{
  "n_kv_head": 4,
  "norm_place": "pre",
  "tie_embeddings": false,
  "parallel_block": false,
  "batch_tokens": 131072,
  "dataset": "wikipedia_en"
}
Each number is 500 + 25 x the weight over its row's rms, rounded and kept within 0 to 999. Layers, rows and columns count from 0. Numbers have three digits each. The size before them is the row's rms in percent of the matrix's.

# down: layer 9 MLP down (transposed), 576x384, rms 0.0469, rows 461-477, columns 256-383
# gate: layer 9 MLP gate, 576x384, rms 0.0598, rows 462-477, columns 256-383
# up: layer 9 MLP up, 576x384, rms 0.0604, rows 462-477, columns 256-383
down461 098:504514497482470561473506469466497508513520531499468534513490506534526518501525452481468499472467513494471478513502512494513482474478478489507464523539468508530498487536482556509510520469524495485492477521557524473511477460500461508510499504514497483502509508521455463511504482486470505534502506462482504486477440506522493498492541508458462503459490496505498491488513489496487526473481
gate462 098:476488507495504492506522511505489480509540490452498498472525538524520495469545484487529524497486495502467528463470489499473501514504516481518479530486515507505535483499467488520525458477540548479439514493530468504466449468502474499492459471499526494503504508491470476481553524494492497456470494434498490522528517487503527526488464547510460493498501496542507488457519524482489477548509
up462 104:513497496488501451524433511441518490554519490557500486487489492518477509507532494526483534466508502452489470476501524534506533479510535520542501505511518507543486494522496565517498475483483469487510536484526487492527515514494567504463478521500490494491520518488526516515490541481566530464538535480493509499522477486493539500491464510504487502487474454538509493540520493542532464524483
down462 104:432471478512505477536545503525469493560493458566514473485522507496517484492496510542513512450464535494489488493481518505513488501517499494458499529446497490503469533491521520505515522494552451495528463461541495504482484508459491507475497491509499510496576513510502561530530534523491508536490500484490497554516505487456473529487459514501484533490499522525485539480491473495504464488542
gate463 104:510492530517508495527528495467499453479541473512476486500568478487471488509478486478496474549521532502509520532532468493520511550511508534501494483491475513480457532480459467522483511496486516515497452473548568495490499500516459496490523468545518514498490485505448488484477546453477477515487491493481520476523500519542481488507487521539497499536436498537496498475519491518483503530530
up463 099:485505496469514512498525512461445483492481517491495497490547479500516489537508505482490494492543504504509526548453527484471542539471513460474506476492528514541495521515481511457499486490490564453472441551515505469502495456551481488547480504559506540499503512467543510466548461510518515505498519501530481497514461482465481519472529446545493466492485466564529459485552499489464490502506
down463 103:502518522515494477457537518505516487506493485514563483486514495483498523572516486496530470500526513519478493493522510513528437510475531502507498442515509437448518488506476470522512510480445508476518463520471463551554493491517501524528516496476533494493507518516520446536507524511484474510505518458507483469520465503519472497546464499519512539512465488477534508514524492519521541496447
gate464 100:491511486498428526502517484487492505514462545539457517504486475523501489457514462463496517470495543449521484507494464426495483499437488500548457525504491499534486486467517488504509511548463551519493532463514501488506459502495526515504507489532481488550516446474565488488500516471504476528482499517480460524474561484551485472486530542454483528502496511524480500490462496478509504444502
up464 094:487508488499507461548534477511528482527516528502467471494511492498484510477488542532497494486532505500489520520480532455518502486491509487534474494518512457471462544527493550519471449512506507506449491549504508503511519506450534487493508501476494509538527506508480469512480546508485481475494484528493508512499519549457501484522570513503457462494516481483484495477532507459500515471489
down464 101:495526472514499503489542496514500464521478521483484538500498491496524470493551520466457542464477484493449503527532493493528513503496451498492483498497518574558474493466495509484532509502449535537479522479505494493487525517488491489469453506511512487493477551514502521467501548502533471455517527498508504515507554529519523493499531483461514441530493487478509539504543502466510518466505
gate465 097:487531522462527504525460488527501483528498487474486504535524465516474452496476487491430467498502450493540530508475527489494476522468535500515541522497496498504496499503517498540482494503514533507475467523510519437504524480548518502472533501488512505521490486499466491487517525462512470485470455477486536503540528478528452510514490489527488482469512523540464463496538481487494508506503
up465 098:503493480543512500491472509490485524475519523477488468514468519512562470486497482489505470490504555448540497486522488484524554449486459497514458528456504493499497529481492512514497492495460449495497486502493513459517559488475491504467498479498524506556493491517516505501459522512506487468494491463497509486490487526486520494480522496552482500473548485517496520561508503531542436490487
down465 102:456491494478472502439512526503513480490437523505536488522563518545509482514500492523556534521489506527516468508510475532515477501494532482510472538506478516476512470477560484487525550485482510498492523511497474505525504484469449472464532529481489518525464439569511503476488555542507494428517476526506511486515514494517470514537507482534488475559491515468534503501508499514480452479473
gate466 099:525469515519461510522537492480476484478521505517477487505542519476498483490461482495483493534479460450512496490494501531516544505481517491508477462533519515491518481451504464464455455468519463499555513463514488440507511536494500420474480462535508565506510512515509487529491499465505497499489483474495505539455519498461483488490507490519514531440520539475490551480533499508526523487506
up466 095:468505501464508508509470482490521483504496508513497494478524507525519450448492510477485459505488488482449472466506480494517486530474516518482485505549533490499512434536481455517498506506517553491505507539506476528519437490487510537517508501499485512511489476494504449482470490519488502494572526441507515456479566508516476516506518519475480481474485533543472500466538472492527512474455
down466 094:512508524493461461504477558496487483489533514498439474535518512540480544458494518498495482515486478467524494510496536484495500514512489500504508527505515509539517496499475453488510502496498456477537469498538488532510477551490510507506508546520463493508533474493488470447501474547490483496509524469501483471466504527518519513485491505521487459488469513484489516514468473502522491528525
gate467 100:487505512494496511469472556478443518522499513487533529557503508498453528516550478498496515502475505457513446474473473489527486526465493483495471512488454497506491494502521501517496529471501510514495493515488498484532497531535450557513476509507524506541519498448468486514484494463482505499523478493511505516506506518524543501521492498465528498497491507470522502485523497448463486526475
up467 109:473469465505512444476504496467495518533522501512484474521526490540536525487476486491500491443525548504479452516538473495502523489482484484512487463534526497516534494524497516527491507490498496488490554506494494523477495532483478501531511462496485504482489489489485515502477495522514558474504483493489516495486472485517551484491486489458485542527542446501507470473504522486531534492476
down467 103:554495516471517488522519510534548488499505498470541546526510504491510514510498498543488490519469496501492518519492520542485509482512524476533472532504490531486518481493500473469501542502501453527496475479456529484511520512503510489531482482475472502520473521458473526510525552501497505512503433516527514540490508522502514518469498500493476523455516500499477529490471484496490456479512
gate468 094:566461501507524492559501484496488538469549504477518475537484531510525463516493533535490497473476476499502486483477543493528553508511526544536453459518496476517507465506511510526522522492489514510511529498536448496463484481576497503545502499497551509484478520495481458488511487498508507514477449497514553511465487451540479532486483497525520494469466516509451494518441499513525503488495
up468 102:493500537501492492475547484483493487476502482542510461514477502480467500504461510480502508511467538503497521504498476548492474514481526526536502529470457512509501487484507491481477524523534473505477521463460488521469532508487478478493529435493471483497523498501437513510494464506510516515558493463514493508525516505467466508480504523488511493557502492528544488453516464479454503528462
down468 102:496511511515514500561515489492503497517527482456444493478519502523532511476535546495490526528494461486489486484553495494512518514513501496511522484516488528422469503490504514492529502466504564496519523505477467493513513483512504475503524515534480480494425519492522477453503535498516515491467530513461477477505504520468506456499491504519530480494480536510478508511499483517483483537456
gate469 098:530490510474511486512529464466478494459444499535478503488530470488457482488534495489491446546484519484538500487459500497478467568488486498514472460559499489502496477480515502486506499528464501524504511490514459489506499455529509541455521458528474483501483525482527523471460491519502472497507524515480477531471540530494477473483504468471514516482480495553480504475488481522507476479461
up469 096:509567512472498493456467552491520491475459442508508516504478468470510526510446484491491515499508522519527498519498472515489463503529528503489516490500494489513490527528493507508449492499505511526552534471469506483479514482496540543516495493487471535468502464537500538486572507498485498523506514521468482521524503485524515472456526504520504546457473469498442488479493485443506503479516
down469 101:468498506467459518542509503492485523516497493546477480513508498497547499510511526454480504536474528447509452502489459523530476491501527477532452494504478503475509455498500492509503534476474467496497510510480504484475527523526507502464526488540456482494500492516538514491449503501494503464491502497493480473485520506516483536477492478501505506501485483469554505486486523536493465458554
gate470 103:483502530499517505524458477510516516547514485513461469501487497546515509465494532524482520521495501502521488498471495521512489503531517524495476503499479464498447536481482496541490458533515469477500464482504512535479461469500496529493544491472498533459518498462506502502488523493499508495507477510527466503499494466537478479528495509539477482522522470489515468486473523507499511491509
up470 095:498510510499514442503503490510519482509514483489448525496517514528478484527503515514487485494458478545510459505475513478546477503536483497492484491513499489463495490514462496500501491489479523516529545501519498529485456505483492428489512523531503478499470559500526476461518479583464515499473500469496446505539515510476468515504566478525474471492562512494543474489484516526493491512486
down470 099:494481483529491603509478480483525524516524515455490493503509480491532510512503534522499565487481489523526472553454472509481489486492498521510465523546485487467515513512499493512491544522483502480482460484508493484548491479500504501502510544513477522463461503495479497542487516512503503495480517531546474546543499546479565519468482498441494486530521480489503479466481527517489499530514
gate471 107:513517472476504491532539554479511478484471524475468470469505544478485509475468464523519489494524503479501492523493509447532502469456515512518501505471503500538480505504504494499498487464465511491462521527484494488537527488532468504515491464506451483477511504524468487502540517480447452526487472480497517555503500493489460521511519487474528571562473529407536517475491531532486498484512
up471 105:485516494491522487526493501471466480487455487500452495522508527535546503533462508516466473487449467523512480519518486470533484517488527510505536520494520521518484503433531493523491491462474516507531510485454527466475524493544522468520466498513495472506524512518501506462468489466493509510506493500480467480537491521504526515472540511528520510475481500537488480476525528556485483528520
down471 098:498516477472518515509499505496489525509467449562489514519485529512506483506519504507495490444482471530489532499496507501553454488489487486544534498477465476519480529450496558515530501504537526536467496468503494526556526517526509518505498498481475465472553507507525497499520513497482498500467495480520522469500510543498499503521521498532551505525541467506515531458541495473526528496506
gate472 103:505548483536491501492536471524521477506530510475527482440494491490537515499525540525527453530512495477530460520439549463522524495498461503488467472496518506520485510533494469446513497495529499462487511538491533500524450449514469526508495507476510476482496479523570525482532497511490521522543491511506465450471479526475500511492525494519479504447476472516517482517506492475517525563513
up472 097:532502517479508513473525532518461472555539562516534502497485494498482536494531524525506485508504482524489506503478506478499516494479471456507455513508514452468508513520495492523484500498507527522484486458466442519493467480464518500537493530484480508520454508528528519463506491505482486517534518509471519483499489521515479507507473495488481540471470485493522537465437494491580501494488
down472 099:474511476505531551495495444473536452523493472481552506462469528527527497492488482539493491522522477473513490527477504501524484480500467538494459479485549519512439490514486497481504493484502519476513503510537473506514499465518500533512522514489474490506485499486537444515529514517477529498530497501536489504483486445486486526519505507540498488466497485497523496491499514483524476518504
gate473 102:454492482479492548475518435468485450438485496480496541507537524504481513533488501475512491505468481468514489489505512495473551496487509500501488497464502483520516512522486513454510463502521523498513551491504510534472471517537497500467476454493498513517532485518527476489511500523477540511452513488518497506493515501517488500496511492498467495467485483479495481498521522500476472492489
up473 099:509480460484481529538465535539509502517485524494516521452497512509464459529474512487499496437522516572467491519524519474541483493505483448547475467476501497532490486505464483464491473499491512505492498499512481504515470459480486523577532501523507487519492504504508510489480499505499502531523481491484527493502490502525503506539551461482526516510525486526510543498513505487509523450501
down473 097:508540535501506519468507479540460545514449489481515500433516511520490519522519520473468537508484491505504541486451522496510466489488496493462525514465497476523473514494433530493521528512541471518488515519509512521517484469511487478511512540476516501488508481457477501485490541483539516488500496490486548506471533545509540493538478534509539518533510502498471508494490492510540455490484
gate474 111:480479458522493497506483465525520520490509471513487526496482466490489474470469512456488492484494482502482498509476460472514495516460525476512492531475485493509500488459496509512484479512484457512470470522508510514567510466477486475496460497471502455486496497524487502501468506498490463495478511483555514501513482502500512534461512514511503530574503461525473529515468495528462508530470
up474 105:456449506508469543480470504504484462548540486456507527486520523492487545526489484462504536517476485525477493505501552543477477512569470517510530513495507481464454515509504515514479488515520491514532531466497492459498536503530494526518512476478530486460489474526527499464504510536494472489494576507539523507523537488476506524508512460558517495498478495466522543495501516489526518547520
down474 102:487501492468473484499527485462538512478558483480491497492521480458517530493478477463547486507517478475498492500471514501537476468491486427516531530489454503469470495562472542505495494490452511536537498480526404492467512515455531504480500480492436506523517458496483504521508508475473474488514482489517498506502482494506459500583493452499496533466508497525497510504496472461481476528510
gate475 102:541470527492497527507484458518488505505524513510456519484507492503471466512492467519472472551505514485482507529497463511444494520476503490461482489546511470479477503475471463469515495516476536448482451516468489478513484471540458524468507507451451499536541465486501545501488487480517451508490528517549446492515536528508489491488511508480459505497486496504509512491486464489493479509504
up475 099:461458520494500508501474481506519514529495488524518549500488527510505490530467547520524477495485489527510477513516474489470540505507542496474529466497533478490503468434507478479460488496514489475474496512521528498506499544469486514503490466517444552505509496500471496524504513459500542477505537465476463516474517498527530486490471539499491492519498536501497505480514516521525510504525
down475 103:505511501555523526476441499507502508502519536485476530533493511532490448547502527526485502518508484481505508467507518483494479478465498475525484497508514531495532517516521569464527495517537479439525479505527477486506509489529515498530458495506565470533505465495452488458526474531503537472488478560527537491490493499484492470501507463486491510512485503461460487502448479465464476483491
gate476 096:518500517480501509539511516541495524512503434519440454496519514507491532474493493503510499484511443516475516562497485506463517458486499513485523458516524504513509455491495476505461505480478508509471496518483516510497513512540499500565474489514507498488497512501551506523519483471478522511507520488502522508461472458443500522446502498492509532554520471511520475504499493483555473504495
up476 093:508467519541498484506478511489460469547512515514495515545512535537463506527517439530508540479483481525507530512533521440495518508503511475510479512479496464538474484492492456492494494487477533537469468496504473507539479523519524517512484510546506515524516505534517498455552538537519512505499512537530499511510533507471499518506472534526512479488533533512494515470502529467540493477519
down476 089:496451456490507501509530508495514471459518443476521526477524480528547552509422517524459518467495455510474476522473487504520504510556493476503494511463446504453493487502489525489489510518486442508494464482451546567497475503511490490503506419489464496514507509485498491545509496505495509521487491470516533522492515486491482508522508499505505508452471438518506523480509481497449520502488
gate477 096:510494496480486495477502469476453475464508490523498507536523531475524508464502489478524520510500515497497489499467529500535501496521482507522536478523499460475492532542513481471489518447515533473525504559456531504511516495464509531524530484499507494503505489457475497499546523513459495546588508464455469463503473490544472463491548530464496512505478463524445525502510486555536460477420
up477 099:484497504499498488465485535562533529488505527505493511516532481477431465534528488532478500462518488519488487495502499482478517509514521531457554500473520478518471507551539509488523493461462463505527500526541501537481492496500519449503462454513528494499534500538449532491472517494511484501504498532521546502527539524520526541486480508480502499512502503474492554535527503521497521512478
down477 099:519578529487485483478495479501487543452511483508496502512525475490494510483503512481485512496508494486506526506486510460544482483492488464530464493455519486493476507491484535493515522522470457483550511556507520478459461528498545503533498505503435524509505495529509507510478475493477523465520512454494484537495471464481454507477537464475513484442504553508486462517514458524471490519508